Weights of a small GPT-style language model, trained from scratch on English Wikipedia.
Size: 16 layers, width 192, MLP 768 GELU, vocabulary 1240, 7.73M parameters.
Training: a variant of SOAP for these matrices, 189M tokens, 5777 steps.
Each number is 50 + 12 x the weight over its row's rms, rounded and kept within 0 to 99. Layers, rows and columns count from 0. The size before them is the row's rms in percent of the matrix's.

# layer 3 attention query, 192x192, rms 0.206, rows 0-63, columns 64-95
112:42 38 46 44 47 55 55 47 21 53 43 48 61 74 49 41 38 59 58 72 38 52 50 39 37 46 44 45 71 45 53 40
106:44 28 29 50 54 41 56 40 34 76 67 41 33 27 45 44 53 34 61 64 74 48 63 35 37 39 72 42 35 48 63 36
103:58 39 66 58 39 33 49 71 44 71 50 56 63 51 45 36 55 39 33 43 42 34 54 63 52 55 51 43 51 54 69 27
108:77 52 33 42 43 27 40 59 62 42 37 65 53 62 28 38 69 54 31 48 34 64 77 69 63 53 44 48 41 59 47 45
095:51 30 51 55 39 48 46 69 54 86 48 51 49 39 27 54 48 64 58 55 37 45 51 60 46 47 36 36 77 40 65 40
101:45 64 46 50 59 48 42 70 38 61 39 75 52 48 49 30 61 57 54 50 51 54 56 47 66 54 29 33 64 49 44 56
112:58 43 46 46 36 26 49 59 69 60 45 46 56 52 35 53 54 62 44 39 55 43 63 68 50 52 68 56 38 44 47 39
107:49 51 46 40 40 41 75 30 64 44 52 56 53 41 43 57 57 59 59 63 41 64 59 54 44 55 54 31 45 58 36 69
097:65 45 64 55 45 44 61 53 46 47 65 35 58 40 60 48 60 42 44 33 49 56 48 61 44 59 59 45 40 28 59 41
131:51 40 39 41 46 50 46 60 49 36 33 75 55 43 36 49 40 85 48 76 50 63 67 55 51 61 63 63 52 65 40 49
108:41 38 48 65 54 36 33 74 30 64 57 60 52 40 44 60 51 53 39 65 40 64 59 65 56 44 47 63 61 50 42 66
100:34 65 59 59 50 61 58 58 72 52 37 77 40 51 55 68 54 65 64 41 43 61 46 49 52 61 29 59 61 49 53 55
093:53 55 64 62 29 29 67 57 64 61 51 50 56 36 50 39 64 46 60 58 59 28 47 53 49 36 43 35 45 76 47 44
109:41 43 45 50 60 43 32 46 45 35 48 72 28 60 43 43 48 66 31 52 38 54 59 53 51 53 56 58 80 53 58 46
089:52 71 48 48 50 51 43 45 51 34 69 53 31 55 58 56 75 38 36 71 61 55 43 31 79 40 50 55 27 67 52 37
123:65 22 49 30 44 52 58 36 80 40 55 47 75 56 31 57 57 64 60 69 34 56 50 49 46 61 35 49 76 68 28 58
112:42 49 49 43 44 48 39 68 37 74 30 54 43 40 71 56 40 56 57 56 74 21 47 48 33 29 39 45 55 56 62 59
115:40 52 46 48 52 50 65 46 92 61 75 79 50 56 51 52 52 69 58 17 46 54 49 61 55 66 59 48 47 44 47 56
118:50 46 53 44 30 39 43 54 58 62 62 74 53 42 59 50 57 60 22 55 38 54 54 54 51 50 72 42 45 85 59 74
091:70 48 47 46 68 37 50 54 39 57 40 69 26 39 52 45 59 61 63 53 54 64 46 62 35 70 62 31 49 37 53 43
110:52 33 36 41 52 50 35 47 45 68 47 42 58 38 52 59 53 64 61 67 51 43 57 63 47 43 41 47 55 46 55 46
096:60 56 72 30 34 66 51 50 73 48 36 55 35 48 46 32 38 60 63 47 64 63 45 53 44 44 38 55 61 70 78 71
096:53 41 46 65 59 54 42 71 47 56 47 65 42 34 63 50 44 36 58 56 64 59 54 51 53 24 66 54 58 50 56 73
099:31 66 55 53 41 53 45 56 60 36 49 57 34 35 39 53 69 56 26 49 46 57 45 66 50 56 52 56 35 62 54 64
093:43 40 73 43 52 78 36 41 63 44 55 40 51 58 55 65 68 63 49 30 41 55 53 58 65 58 51 49 50 58 53 64
094:46 57 42 44 29 38 33 41 48 68 43 57 47 44 55 59 48 33 58 67 76 26 26 47 47 30 48 52 32 72 62 59
097:44 43 57 50 34 40 52 31 55 69 39 51 30 47 69 57 56 32 48 40 50 65 19 56 50 40 66 50 51 39 62 70
103:68 47 37 60 71 51 47 63 66 43 45 61 51 67 28 43 58 48 57 42 37 77 59 43 59 42 40 61 67 50 36 29
113:49 40 59 39 63 69 58 32 30 55 38 59 38 44 54 45 40 44 42 37 64 48 56 54 40 52 66 47 53 48 48 69
112:51 63 54 38 35 35 64 52 52 62 59 41 24 55 49 50 51 36 48 58 75 37 56 34 53 41 82 47 36 61 50 61
099:27 48 55 55 35 49 51 49 47 39 45 50 67 50 63 52 35 48 45 35 61 52 35 46 45 33 53 36 74 63 41 57
103:52 33 47 66 62 60 46 61 70 79 55 49 48 35 61 55 58 34 31 68 43 45 51 44 69 38 56 48 16 68 48 54
086:45 46 48 40 50 46 49 66 60 41 65 42 43 56 53 43 58 50 21 41 44 45 40 48 33 65 65 47 33 49 45 59
096:45 39 65 65 63 64 54 52 53 51 49 40 36 44 36 34 52 43 45 33 58 50 65 62 32 54 49 56 62 44 20 50
075:43 48 54 42 31 27 41 76 39 41 65 62 46 41 58 54 59 26 38 50 41 66 53 62 64 54 52 64 57 56 52 40
092:55 52 42 50 71 36 59 61 68 46 41 50 70 66 43 37 60 70 59 46 43 43 63 53 54 63 51 58 41 64 63 63
097:40 53 43 63 51 53 37 54 20 42 28 46 48 50 58 52 45 58 52 79 37 47 54 66 52 57 44 60 39 58 79 38
091:71 44 43 37 43 61 50 42 38 50 52 62 47 53 39 63 52 47 29 11 40 51 40 32 52 70 58 60 31 59 46 50
087:44 62 43 51 43 53 63 49 49 49 68 54 37 50 27 53 51 51 71 56 66 42 38 38 44 39 70 53 55 52 74 30
081:41 50 67 65 32 49 55 47 51 64 56 37 56 31 48 41 39 41 55 32 50 42 51 66 50 42 49 66 54 63 56 66
092:65 56 51 51 41 56 40 51 45 52 57 47 53 55 63 66 34 62 40 51 60 27 15 44 55 53 63 64 47 54 72 26
110:45 58 47 53 41 58 70 28 75 52 44 50 55 46 55 48 48 46 53 55 46 43 22 35 56 25 70 55 69 38 54 44
106:59 52 61 41 37 50 49 57 70 67 63 57 60 63 55 65 49 49 32 42 48 46 53 39 58 50 41 46 41 63 40 61
086:36 39 57 54 50 67 58 37 48 30 33 43 39 69 55 47 61 60 63 65 37 52 71 56 65 49 33 47 34 71 64 60
110:70 51 50 48 45 58 41 39 95 49 59 67 42 43 32 37 56 53 53 44 43 37 57 42 48 57 48 37 54 41 54 57
089:58 58 38 56 47 41 51 29 33 45 80 28 45 57 43 57 57 44 59 49 66 54 27 58 41 46 50 56 58 66 32 41
099:64 60 41 41 47 50 45 46 66 59 61 53 43 44 49 63 48 48 48 42 63 41 27 53 61 37 88 51 50 50 38 31
082:57 61 62 33 27 48 68 57 50 48 37 72 36 62 41 54 33 42 54 43 31 42 45 59 46 47 38 28 42 45 36 45
100:40 54 59 57 43 52 47 44 47 37 51 57 47 54 70 64 27 39 34 55 50 43 28 30 63 36 48 41 55 51 45 36
087:49 66 55 40 35 47 59 41 33 39 70 63 37 64 31 53 50 51 49 75 34 58 65 49 49 23 41 48 63 37 69 41
079:59 48 41 43 52 61 70 37 55 58 42 59 44 39 62 44 48 81 48 50 48 28 45 69 58 40 50 60 46 38 57 54
091:44 56 45 52 43 60 51 71 70 55 36 52 38 47 71 61 52 45 63 75 65 69 30 51 45 35 68 49 45 52 63 49
083:35 32 54 57 54 48 41 50 61 59 42 73 45 46 47 34 45 54 51 22 39 42 70 56 45 76 30 57 27 47 21 53
096:45 34 36 52 37 43 54 44 39 56 54 36 48 71 50 52 56 24 72 67 59 34 43 46 53 44 62 60 22 46 60 54
090:42 54 39 44 62 51 53 69 30 55 44 37 46 45 45 39 56 46 41 57 57 51 67 87 56 47 52 61 53 46 71 46
086:32 45 43 50 66 36 47 52 42 37 44 53 62 45 53 35 49 62 41 36 43 39 51 49 50 47 32 50 73 64 53 43
091:62 29 27 53 57 53 52 38 22 37 64 13 57 64 51 54 40 49 43 57 46 56 37 44 46 48 49 70 46 67 60 24
077:51 45 66 64 59 46 56 46 64 78 43 47 50 56 51 33 34 69 58 59 65 53 38 43 38 61 40 38 29 51 40 45
091:42 64 52 28 59 57 47 50 61 59 62 48 40 59 57 37 57 70 48 13 43 29 66 37 52 40 42 68 29 34 54 65
084:26 66 55 57 25 32 36 66 55 21 41 56 63 62 55 67 48 53 46 48 51 51 24 70 48 38 44 33 49 50 49 53
098:49 63 49 17 46 62 56 50 25 54 64 45 54 43 42 48 49 53 61 64 37 70 62 61 52 60 44 52 48 55 79 62
090:55 48 40 44 58 48 31 43 49 35 65 44 52 60 38 62 29 27 56 57 42 49 48 37 37 60 55 60 51 72 43 44
093:36 43 67 61 45 34 52 64 44 57 38 62 45 63 49 31 68 43 41 59 40 58 67 38 50 75 46 51 56 56 45 61
079:42 52 43 47 98 49 43 37 53 36 32 34 43 65 54 59 46 52 58 67 42 56 47 49 40 44 36 61 50 52 32 54
# layer 3 attention key, 192x192, rms 0.195, rows 0-63, columns 64-95
134:39 55 53 54 61 69 70 58 46 65 33 57 36 67 29 31 60 40 29 69 62 57 58 64 57 29 42 72 70 58 51 36
142:43 60 43 64 59 50 58 67 36 66 55 39 42 48 72 38 40 45 48 55 54 39 55 37 50 37 37 43 52 52 37 53
132:60 44 52 53 56 46 48 54 42 52 40 58 59 71 55 53 57 40 50 45 49 58 51 28 41 66 38 51 33 55 60 54
124:60 39 49 67 52 49 41 42 67 45 56 46 52 56 67 50 56 52 55 27 50 56 55 51 31 70 43 36 46 43 59 32
124:70 46 46 53 58 59 52 42 30 36 53 45 46 37 34 39 45 48 76 35 67 29 64 54 51 35 50 52 33 46 58 35
137:65 49 71 67 42 36 52 51 50 49 35 70 58 58 40 49 52 62 75 40 42 51 52 57 51 47 53 43 50 37 49 47
142:49 46 57 60 46 56 34 36 46 49 37 54 47 39 57 59 53 40 53 43 25 44 56 34 49 54 43 57 25 49 46 39
123:58 53 58 54 40 57 56 42 70 39 62 43 34 44 33 26 57 46 41 32 56 50 45 55 59 35 72 68 57 52 50 33
128:48 52 33 49 50 48 34 59 54 66 49 47 31 44 45 28 57 61 29 65 63 46 46 44 60 59 51 64 61 54 61 37
152:33 52 67 36 60 59 37 46 40 55 56 35 72 46 78 38 62 70 74 57 36 60 58 74 40 59 45 49 53 41 47 70
140:70 61 52 62 54 62 51 45 57 47 47 62 64 62 41 47 46 67 42 41 43 37 67 30 63 40 50 41 60 60 41 48
124:57 75 54 33 61 43 66 35 46 39 69 45 57 58 48 53 39 61 57 49 51 48 51 67 36 61 42 48 38 72 37 64
115:34 39 45 34 64 23 48 48 43 49 56 43 54 47 45 57 42 52 40 30 47 50 45 46 48 35 65 47 44 70 52 56
129:41 47 48 48 54 53 61 42 40 51 56 65 80 39 67 64 41 35 38 38 65 33 48 62 37 60 69 41 53 53 49 64
126:62 16 60 40 48 66 56 51 54 43 39 52 70 53 65 61 51 56 61 59 24 54 48 37 35 53 61 53 44 39 39 27
156:43 72 50 46 44 51 69 31 54 46 73 41 29 47 57 44 59 57 27 33 45 48 70 52 35 71 53 42 52 67 58 41
145:51 48 46 45 61 13 52 83 49 41 38 45 59 61 51 37 42 54 56 45 57 55 50 44 58 20 67 54 59 47 54 57
132:56 65 65 29 50 39 61 32 56 59 64 57 17 34 52 38 45 56 32 62 63 53 59 40 35 60 62 33 44 47 40 65
144:22 36 36 50 68 50 44 40 40 38 53 72 70 44 47 68 46 54 46 64 46 49 56 34 64 72 50 54 57 40 51 61
130:62 66 62 46 68 58 58 41 35 40 45 53 68 58 44 56 37 30 52 20 64 47 69 62 51 51 37 72 51 56 48 62
147:40 31 50 56 57 46 60 50 58 45 50 40 52 53 37 71 68 70 64 32 29 44 70 59 42 44 48 32 52 58 44 51
134:41 60 37 65 31 34 55 34 63 53 60 45 39 53 67 53 58 37 50 63 59 79 56 50 59 54 43 48 54 62 53 52
127:51 53 51 66 62 58 62 47 34 39 69 54 44 65 50 57 42 50 62 25 31 53 75 46 30 36 58 48 60 34 45 70
128:71 63 33 25 37 63 42 43 57 47 80 48 64 45 72 61 56 56 61 69 63 52 63 26 46 68 52 43 34 43 38 57
125:55 50 60 46 28 53 56 05 58 39 49 66 36 35 44 63 58 35 54 48 57 49 61 56 22 60 56 51 72 42 28 38
130:32 60 45 67 35 69 56 63 37 34 43 58 54 46 64 24 68 53 36 28 50 54 46 32 53 29 67 43 51 66 53 37
124:38 52 47 33 45 50 38 54 33 46 51 65 61 48 56 65 58 49 42 66 61 45 63 34 82 23 65 48 29 75 66 56
128:63 78 61 55 42 52 69 38 35 52 61 43 46 40 56 50 60 45 44 42 48 50 53 50 36 41 52 18 63 49 48 35
132:51 82 29 39 47 54 63 60 61 37 37 39 52 56 50 55 55 50 44 59 64 22 48 50 58 29 57 66 51 46 56 52
135:49 54 44 73 39 48 44 69 23 60 47 41 44 76 53 39 65 65 48 45 41 60 45 26 53 32 52 46 51 45 49 63
122:36 40 60 45 34 70 72 45 55 54 47 52 47 51 44 60 66 31 43 63 42 45 36 50 36 45 36 51 46 72 51 55
124:46 31 65 53 56 47 50 44 56 37 53 63 55 75 49 51 61 59 59 61 36 65 44 46 39 42 50 44 82 38 42 40
080:55 73 35 57 49 51 29 51 62 53 47 55 58 44 56 49 62 46 59 56 35 68 33 48 51 51 47 60 36 39 39 47
092:64 46 31 47 47 58 28 45 34 59 51 58 42 60 59 26 57 50 64 47 42 29 71 43 33 53 48 62 68 40 71 42
078:71 32 50 58 41 48 48 43 34 63 51 52 34 44 55 63 31 43 45 54 52 21 53 58 31 69 58 43 53 54 64 77
078:45 54 61 67 52 45 44 57 53 60 50 48 41 43 65 71 42 42 44 32 56 46 40 44 43 55 38 44 22 41 42 29
082:58 82 28 75 50 21 56 53 46 52 43 40 50 51 45 34 56 45 49 49 53 35 55 43 57 58 39 63 29 41 42 44
084:46 55 39 67 71 38 82 55 67 42 69 52 60 42 68 68 51 42 38 40 32 40 32 48 52 54 37 50 52 67 47 41
078:58 52 73 48 68 63 42 55 52 73 45 56 57 63 64 54 46 62 55 58 63 48 54 52 50 35 53 41 52 63 36 54
079:65 50 40 52 35 57 57 43 50 22 49 63 54 60 49 49 62 49 48 46 71 31 44 52 34 59 60 71 52 42 55 49
079:35 57 41 50 37 55 71 39 45 31 36 63 71 62 47 48 59 64 58 45 47 44 41 72 50 57 58 47 53 39 50 52
079:47 46 85 49 52 34 35 39 37 53 61 70 75 47 32 64 37 57 64 68 59 51 26 63 38 42 52 48 44 44 24 58
092:58 29 48 52 79 55 44 44 59 53 40 34 36 39 40 51 32 35 54 67 45 50 48 27 56 63 44 59 38 55 52 56
076:50 49 49 58 44 33 45 68 40 55 53 30 45 41 67 42 23 38 50 72 69 40 56 53 41 71 41 44 52 52 49 81
086:51 64 36 56 58 71 35 62 52 48 47 38 60 41 39 64 57 56 50 58 52 62 36 61 33 46 46 58 59 47 36 31
080:47 56 39 31 52 96 84 55 47 48 62 46 36 76 38 41 65 53 39 50 59 57 57 55 27 35 45 51 46 39 50 41
077:49 31 65 37 55 70 56 40 59 33 44 37 60 71 52 77 62 67 40 36 52 50 56 47 56 61 52 65 63 45 60 50
078:36 58 55 46 44 46 61 60 64 68 52 58 33 44 44 39 68 36 34 42 86 45 39 50 66 67 38 43 80 39 51 51
074:31 41 44 67 63 43 45 57 45 60 43 42 42 40 35 70 49 62 42 54 64 63 49 41 48 56 31 52 40 67 45 29
083:68 71 59 45 66 67 36 52 68 40 73 81 40 39 65 56 41 50 57 48 57 49 50 37 47 48 69 82 64 50 54 48
074:55 49 63 74 53 52 53 39 54 29 46 53 49 55 48 40 48 51 43 48 48 22 34 29 35 36 51 59 53 49 32 82
079:56 58 60 55 37 59 42 36 44 42 67 46 71 60 66 48 37 68 36 42 37 58 60 45 38 60 48 45 44 62 36 81
071:61 50 36 71 56 39 50 45 62 51 25 42 48 52 70 47 46 42 25 59 46 53 53 28 65 68 62 49 31 59 56 62
089:38 36 56 46 66 31 55 33 66 50 39 54 44 39 63 37 37 37 65 57 31 54 47 50 33 63 51 24 34 65 43 62
080:52 69 45 52 32 47 68 49 39 43 61 59 33 70 59 52 75 73 55 53 46 38 69 47 55 41 67 54 42 62 43 51
078:47 61 63 38 57 54 63 34 46 49 47 24 42 54 35 32 59 57 35 46 61 48 35 46 72 44 22 26 60 69 49 40
078:58 57 54 41 30 66 38 60 51 78 41 31 63 44 62 53 43 59 39 59 49 76 44 54 34 50 52 29 60 51 72 59
079:26 40 45 45 46 39 51 40 55 48 40 30 43 46 37 59 72 36 59 67 53 55 29 32 39 40 37 43 36 49 55 49
080:47 33 60 68 51 66 29 59 62 52 60 50 62 63 40 62 77 42 47 67 45 61 57 64 54 53 40 58 81 67 17 40
082:52 49 55 34 41 49 47 48 56 53 32 44 46 27 36 44 51 50 57 44 33 39 52 68 37 60 48 39 50 59 33 21
090:64 53 37 67 56 52 48 35 47 72 58 61 20 51 57 48 57 60 69 39 62 51 47 39 53 42 27 53 62 77 44 64
084:48 39 30 69 69 53 63 41 46 39 57 60 38 53 55 56 49 75 67 54 47 36 50 48 52 65 50 50 54 85 59 52
091:61 55 49 51 48 42 68 38 58 67 76 58 36 09 56 68 31 51 77 78 55 39 35 49 49 32 58 46 53 39 58 50
079:37 36 35 43 49 51 47 54 58 56 59 22 41 52 54 43 53 55 56 65 51 48 63 42 58 45 41 58 45 65 68 19
# layer 3 attention value, 192x192, rms 0.277, rows 0-42, columns 64-95
085:52 60 44 48 54 43 34 64 73 60 49 74 57 46 45 38 37 62 63 42 76 43 61 46 51 67 49 42 55 73 44 56
088:68 37 53 58 73 44 58 36 26 52 49 49 58 44 69 54 62 56 48 66 52 57 66 72 63 55 55 66 55 47 67 42
081:37 49 73 59 37 62 50 41 37 74 47 80 54 60 35 52 53 72 62 46 57 45 55 70 38 33 47 44 68 66 38 50
083:44 55 50 45 30 46 54 38 42 47 43 44 50 19 58 48 74 41 59 40 34 51 55 50 42 57 32 52 60 47 41 67
084:39 50 53 62 57 55 52 64 61 49 32 64 29 34 60 61 38 32 58 54 52 45 45 38 34 69 55 40 54 76 50 51
085:49 67 50 67 53 52 55 52 51 50 47 55 49 43 42 47 57 50 61 38 51 29 31 60 31 49 52 47 46 62 59 45
086:35 49 63 63 71 59 55 76 44 47 28 53 55 56 25 39 51 63 47 59 42 71 66 29 44 30 41 42 44 55 33 44
077:42 44 56 50 39 48 42 71 38 52 53 62 68 55 54 39 56 52 62 66 50 60 54 50 46 74 51 39 52 69 41 47
082:45 58 70 53 29 64 50 58 28 36 49 61 57 48 53 53 31 44 56 47 43 51 52 56 38 66 63 20 46 43 32 37
080:22 51 55 48 34 49 39 56 76 76 36 42 59 48 18 45 30 49 54 51 42 45 30 61 42 53 56 46 57 57 48 45
070:42 57 37 39 53 37 26 28 65 59 52 53 43 43 50 50 44 61 43 49 66 49 42 69 30 41 53 45 41 52 22 69
090:41 49 76 59 46 64 31 51 29 44 72 55 54 54 53 61 70 50 33 64 40 42 52 43 57 69 32 44 55 42 49 44
091:57 83 31 46 53 35 31 60 44 46 41 47 56 51 49 41 44 42 63 55 65 63 48 42 37 41 35 35 41 62 49 52
087:37 56 54 27 51 46 33 65 62 57 40 28 50 74 57 47 34 55 54 97 46 65 34 58 66 58 79 48 39 33 69 37
074:48 31 27 62 54 61 70 39 64 39 42 45 55 49 53 56 64 38 83 56 46 66 65 58 63 84 56 65 68 42 66 52
079:37 47 59 56 62 60 31 56 63 58 51 55 61 72 53 41 54 52 56 57 28 76 40 55 43 53 41 51 63 29 48 56
082:34 52 43 56 63 42 66 65 52 43 33 48 64 51 41 40 30 49 74 42 56 61 56 57 54 45 46 43 46 55 59 47
079:34 40 62 38 60 44 42 81 21 55 48 52 74 51 52 46 34 52 52 69 46 50 46 34 37 80 41 53 59 70 73 30
079:38 51 54 44 49 48 43 47 30 39 70 21 56 44 36 41 41 64 50 61 57 53 48 50 60 52 58 60 67 53 56 46
087:50 62 36 46 40 25 49 60 61 62 71 36 54 52 45 45 44 46 65 54 54 78 34 46 37 70 64 35 46 44 71 53
087:61 43 42 43 58 41 57 51 29 36 44 41 35 36 51 33 41 67 47 49 46 54 32 47 39 24 33 57 56 57 40 60
087:39 61 35 25 48 55 70 51 61 57 66 32 61 54 44 45 52 52 52 52 75 54 53 49 52 66 67 45 66 50 57 55
085:58 76 48 52 56 47 18 23 41 65 44 38 30 54 60 68 41 31 41 74 61 46 64 53 40 49 55 46 62 43 43 43
086:45 49 29 53 67 59 74 47 58 45 73 54 57 48 36 50 46 17 59 31 42 37 36 59 42 57 49 63 49 58 60 55
090:59 56 52 42 38 57 70 54 54 50 34 61 45 52 27 53 50 52 65 37 52 44 34 56 38 57 58 41 73 69 32 69
094:73 90 42 28 34 49 43 49 59 56 27 29 37 63 44 40 37 38 53 69 67 65 39 34 39 44 63 35 63 49 58 56
083:48 48 54 47 66 59 51 44 52 40 68 54 55 48 31 61 39 22 46 35 48 46 61 40 35 43 50 39 67 48 58 39
092:48 67 29 47 54 44 49 34 44 39 36 52 53 35 50 68 62 27 61 42 33 33 49 29 44 43 42 67 48 55 60 62
085:42 40 51 60 49 61 56 59 60 64 34 55 58 52 35 56 41 45 60 48 63 56 56 44 38 56 41 46 62 43 56 68
078:51 38 51 55 29 49 56 61 55 53 65 67 45 48 52 57 41 46 54 32 46 62 50 56 54 60 36 58 60 45 49 53
087:59 65 37 37 63 56 16 36 42 71 47 48 27 54 80 45 36 55 58 48 55 47 57 19 53 58 72 40 44 50 60 49
091:55 39 52 48 61 38 49 45 71 42 60 42 56 39 47 48 41 44 38 60 59 26 60 47 41 38 47 52 59 50 58 23
076:44 58 42 45 52 68 45 40 46 34 53 50 64 37 25 47 52 62 61 46 52 49 54 71 72 56 37 50 52 59 57 45
060:57 52 50 76 38 55 56 46 56 72 72 40 72 43 38 54 50 51 69 50 51 43 41 34 61 45 24 23 43 50 37 56
061:57 45 41 62 51 22 57 66 45 58 52 65 41 34 43 44 62 39 37 44 40 54 64 40 62 22 50 40 62 41 41 68
066:56 59 52 46 46 72 70 47 52 41 45 48 43 46 73 76 71 57 65 25 46 43 41 34 46 29 47 47 44 51 45 73
064:54 55 55 58 51 31 68 64 43 51 52 35 69 38 40 60 45 61 34 50 52 46 64 29 70 51 52 55 51 51 34 47
085:37 48 47 56 57 42 60 50 57 48 50 57 42 49 39 52 40 40 53 60 53 57 49 50 69 56 74 53 57 35 36 49
066:47 59 46 35 56 51 49 50 30 58 53 37 44 70 38 44 71 58 48 61 53 42 60 28 26 30 64 62 54 65 60 39
063:26 54 53 60 37 63 28 53 36 61 47 51 68 46 42 54 71 61 32 63 50 28 45 62 28 49 37 49 68 51 66 49
078:33 51 64 40 41 44 30 44 59 48 38 62 29 42 44 61 62 46 40 64 36 54 44 50 69 41 55 50 58 42 58 66
062:64 55 57 52 56 52 67 43 76 49 56 37 66 42 60 55 34 57 49 59 64 67 48 44 42 39 53 50 35 48 54 44
070:73 31 38 33 60 55 59 40 42 42 55 31 30 54 62 44 46 65 37 34 42 37 39 29 35 45 52 43 44 45 63 48
# layer 3 attention output (transposed), 192x192, rms 0.26, rows 0-42, columns 64-95
078:45 55 60 52 53 43 32 64 66 38 79 58 53 43 62 64 63 56 46 73 42 38 52 27 54 51 39 64 22 66 49 57
074:68 43 58 47 39 70 69 39 50 41 30 22 70 52 51 61 50 48 53 63 36 34 38 51 46 62 43 38 51 48 50 68
072:35 46 44 53 49 37 50 41 45 36 51 37 48 46 58 40 56 33 69 35 50 38 50 45 52 47 39 41 38 59 48 52
077:37 64 63 71 47 52 53 53 70 43 57 31 47 61 41 42 44 64 43 51 60 42 44 19 60 51 52 36 45 82 65 43
077:47 67 68 63 52 40 39 57 43 43 73 37 53 57 49 55 68 56 54 39 81 82 46 31 43 29 63 49 23 53 53 51
081:51 54 46 32 49 49 56 34 44 51 47 33 27 27 58 42 37 25 26 59 68 72 63 36 64 50 46 48 41 58 48 50
081:45 46 55 37 29 44 63 40 73 55 60 46 66 58 49 44 67 47 67 47 42 53 40 37 33 64 36 48 40 49 36 40
070:53 37 33 45 47 51 55 15 68 36 72 29 45 54 23 51 46 53 36 43 56 46 46 50 50 59 48 57 31 22 32 63
077:53 43 44 57 68 37 54 40 38 44 61 28 56 50 39 45 30 48 42 46 49 56 60 61 40 45 46 65 54 39 37 49
082:35 59 60 57 55 56 44 54 53 54 54 59 35 26 68 51 68 29 53 43 61 61 64 32 47 41 71 52 36 49 68 44
070:35 44 62 43 65 55 50 54 42 45 59 46 60 34 54 45 38 31 53 33 39 41 28 56 56 43 51 45 64 35 65 42
081:71 40 53 37 58 43 59 44 60 42 40 53 73 47 79 54 48 63 67 68 66 27 39 47 78 26 51 45 36 58 42 45
073:43 32 34 60 64 57 40 53 40 39 55 74 37 36 45 44 59 30 38 26 35 70 59 44 42 60 60 71 40 34 37 63
082:52 48 53 72 45 37 63 49 56 48 57 44 72 43 52 61 62 62 65 68 48 45 69 40 37 54 22 23 61 54 62 67
069:62 57 58 33 45 63 42 58 57 51 62 43 62 50 35 55 62 50 46 40 30 47 50 56 31 48 38 52 49 70 54 48
076:48 52 44 67 51 40 42 47 57 48 57 50 60 51 41 49 65 61 48 71 58 57 62 30 52 69 69 50 71 62 54 54
077:47 47 49 48 32 38 45 68 84 40 67 61 56 53 31 32 67 68 46 62 51 60 40 60 40 46 33 53 61 57 60 45
073:54 55 37 45 64 49 60 29 53 59 78 41 47 78 48 56 58 30 48 42 40 60 60 60 41 50 52 42 21 49 22 42
072:48 57 60 56 51 61 45 51 72 34 56 85 47 37 47 27 53 51 68 48 32 60 51 51 36 49 50 27 56 42 31 54
080:30 60 46 53 69 72 54 55 68 28 50 70 37 40 55 67 57 41 39 46 47 72 72 60 71 43 44 80 51 81 70 67
081:54 49 55 66 24 58 62 47 75 48 67 68 52 69 39 45 55 77 57 34 56 68 45 25 64 56 56 51 67 55 45 54
074:53 52 64 65 41 44 32 57 58 56 61 58 35 51 58 53 39 42 64 46 37 54 49 52 29 53 62 50 32 55 57 51
075:36 41 62 34 48 50 54 42 40 82 65 50 66 37 46 47 36 28 33 46 62 71 42 42 24 34 44 47 49 60 36 46
075:56 58 52 43 52 34 49 42 59 53 29 64 43 31 54 49 38 77 37 51 69 49 78 49 63 19 53 43 41 43 60 55
077:47 60 44 56 54 45 35 60 54 36 43 40 16 40 61 36 54 49 54 51 54 44 67 42 63 45 62 48 38 66 63 58
079:41 57 46 74 52 28 61 51 55 65 60 58 47 49 50 60 60 54 37 40 28 69 50 71 61 62 65 57 60 37 49 55
079:59 59 17 42 57 30 57 68 53 41 27 38 31 30 56 46 43 55 49 70 81 53 74 60 58 44 54 53 07 49 59 71
077:55 41 54 47 43 45 49 56 61 44 54 59 42 42 60 57 43 67 57 54 54 49 51 51 63 51 35 43 51 42 38 45
085:47 77 57 53 36 45 54 48 70 40 52 50 41 29 51 45 51 30 47 50 39 58 51 61 58 54 33 49 39 65 50 42
075:49 46 52 35 63 46 26 31 51 36 51 62 54 52 40 45 43 58 57 64 50 38 45 21 50 61 51 70 47 38 50 54
081:55 50 43 44 43 34 56 71 40 35 34 43 60 61 48 70 60 58 40 74 42 48 56 62 58 76 45 51 60 65 30 56
080:43 34 52 51 48 55 45 53 32 74 67 52 58 54 57 50 17 29 77 60 56 50 36 37 58 43 43 69 32 29 66 55
092:44 54 37 40 64 42 56 42 32 63 40 51 53 76 62 40 64 73 40 43 17 53 73 43 40 64 43 28 26 62 48 53
073:56 41 67 50 27 55 54 43 39 62 51 63 33 54 25 59 36 52 47 68 59 48 38 55 46 49 64 46 62 45 49 32
072:53 49 53 46 41 70 44 59 72 46 46 52 59 54 55 72 46 58 51 49 48 59 25 50 55 61 60 66 44 41 41 35
072:61 20 59 52 53 45 35 75 32 72 72 60 63 52 38 48 41 66 59 62 61 41 55 71 65 54 55 41 48 49 66 33
080:59 60 44 67 42 69 48 66 72 47 42 68 42 78 56 56 56 67 56 74 60 44 27 57 35 41 62 44 61 58 59 19
093:35 37 54 38 57 18 43 70 57 58 66 48 47 57 67 65 45 53 29 40 23 36 45 52 42 41 42 41 23 53 53 57
092:68 60 52 60 59 62 55 54 61 39 79 48 52 56 61 69 51 63 56 49 62 21 28 69 53 55 59 45 56 35 41 44
080:62 43 34 57 46 50 56 39 37 37 43 16 47 31 61 51 54 46 77 62 50 32 64 28 49 53 37 27 42 37 57 40
082:49 48 50 54 80 47 44 63 43 53 40 49 56 34 28 25 30 42 73 39 55 59 54 51 50 53 52 52 45 38 42 56
075:45 51 45 38 38 55 44 45 42 58 42 53 28 54 49 40 53 67 46 49 65 48 55 64 60 53 49 67 63 58 52 56
074:43 81 57 56 50 69 36 61 63 35 47 60 43 63 37 46 70 65 56 57 74 38 47 49 44 55 54 59 79 33 60 43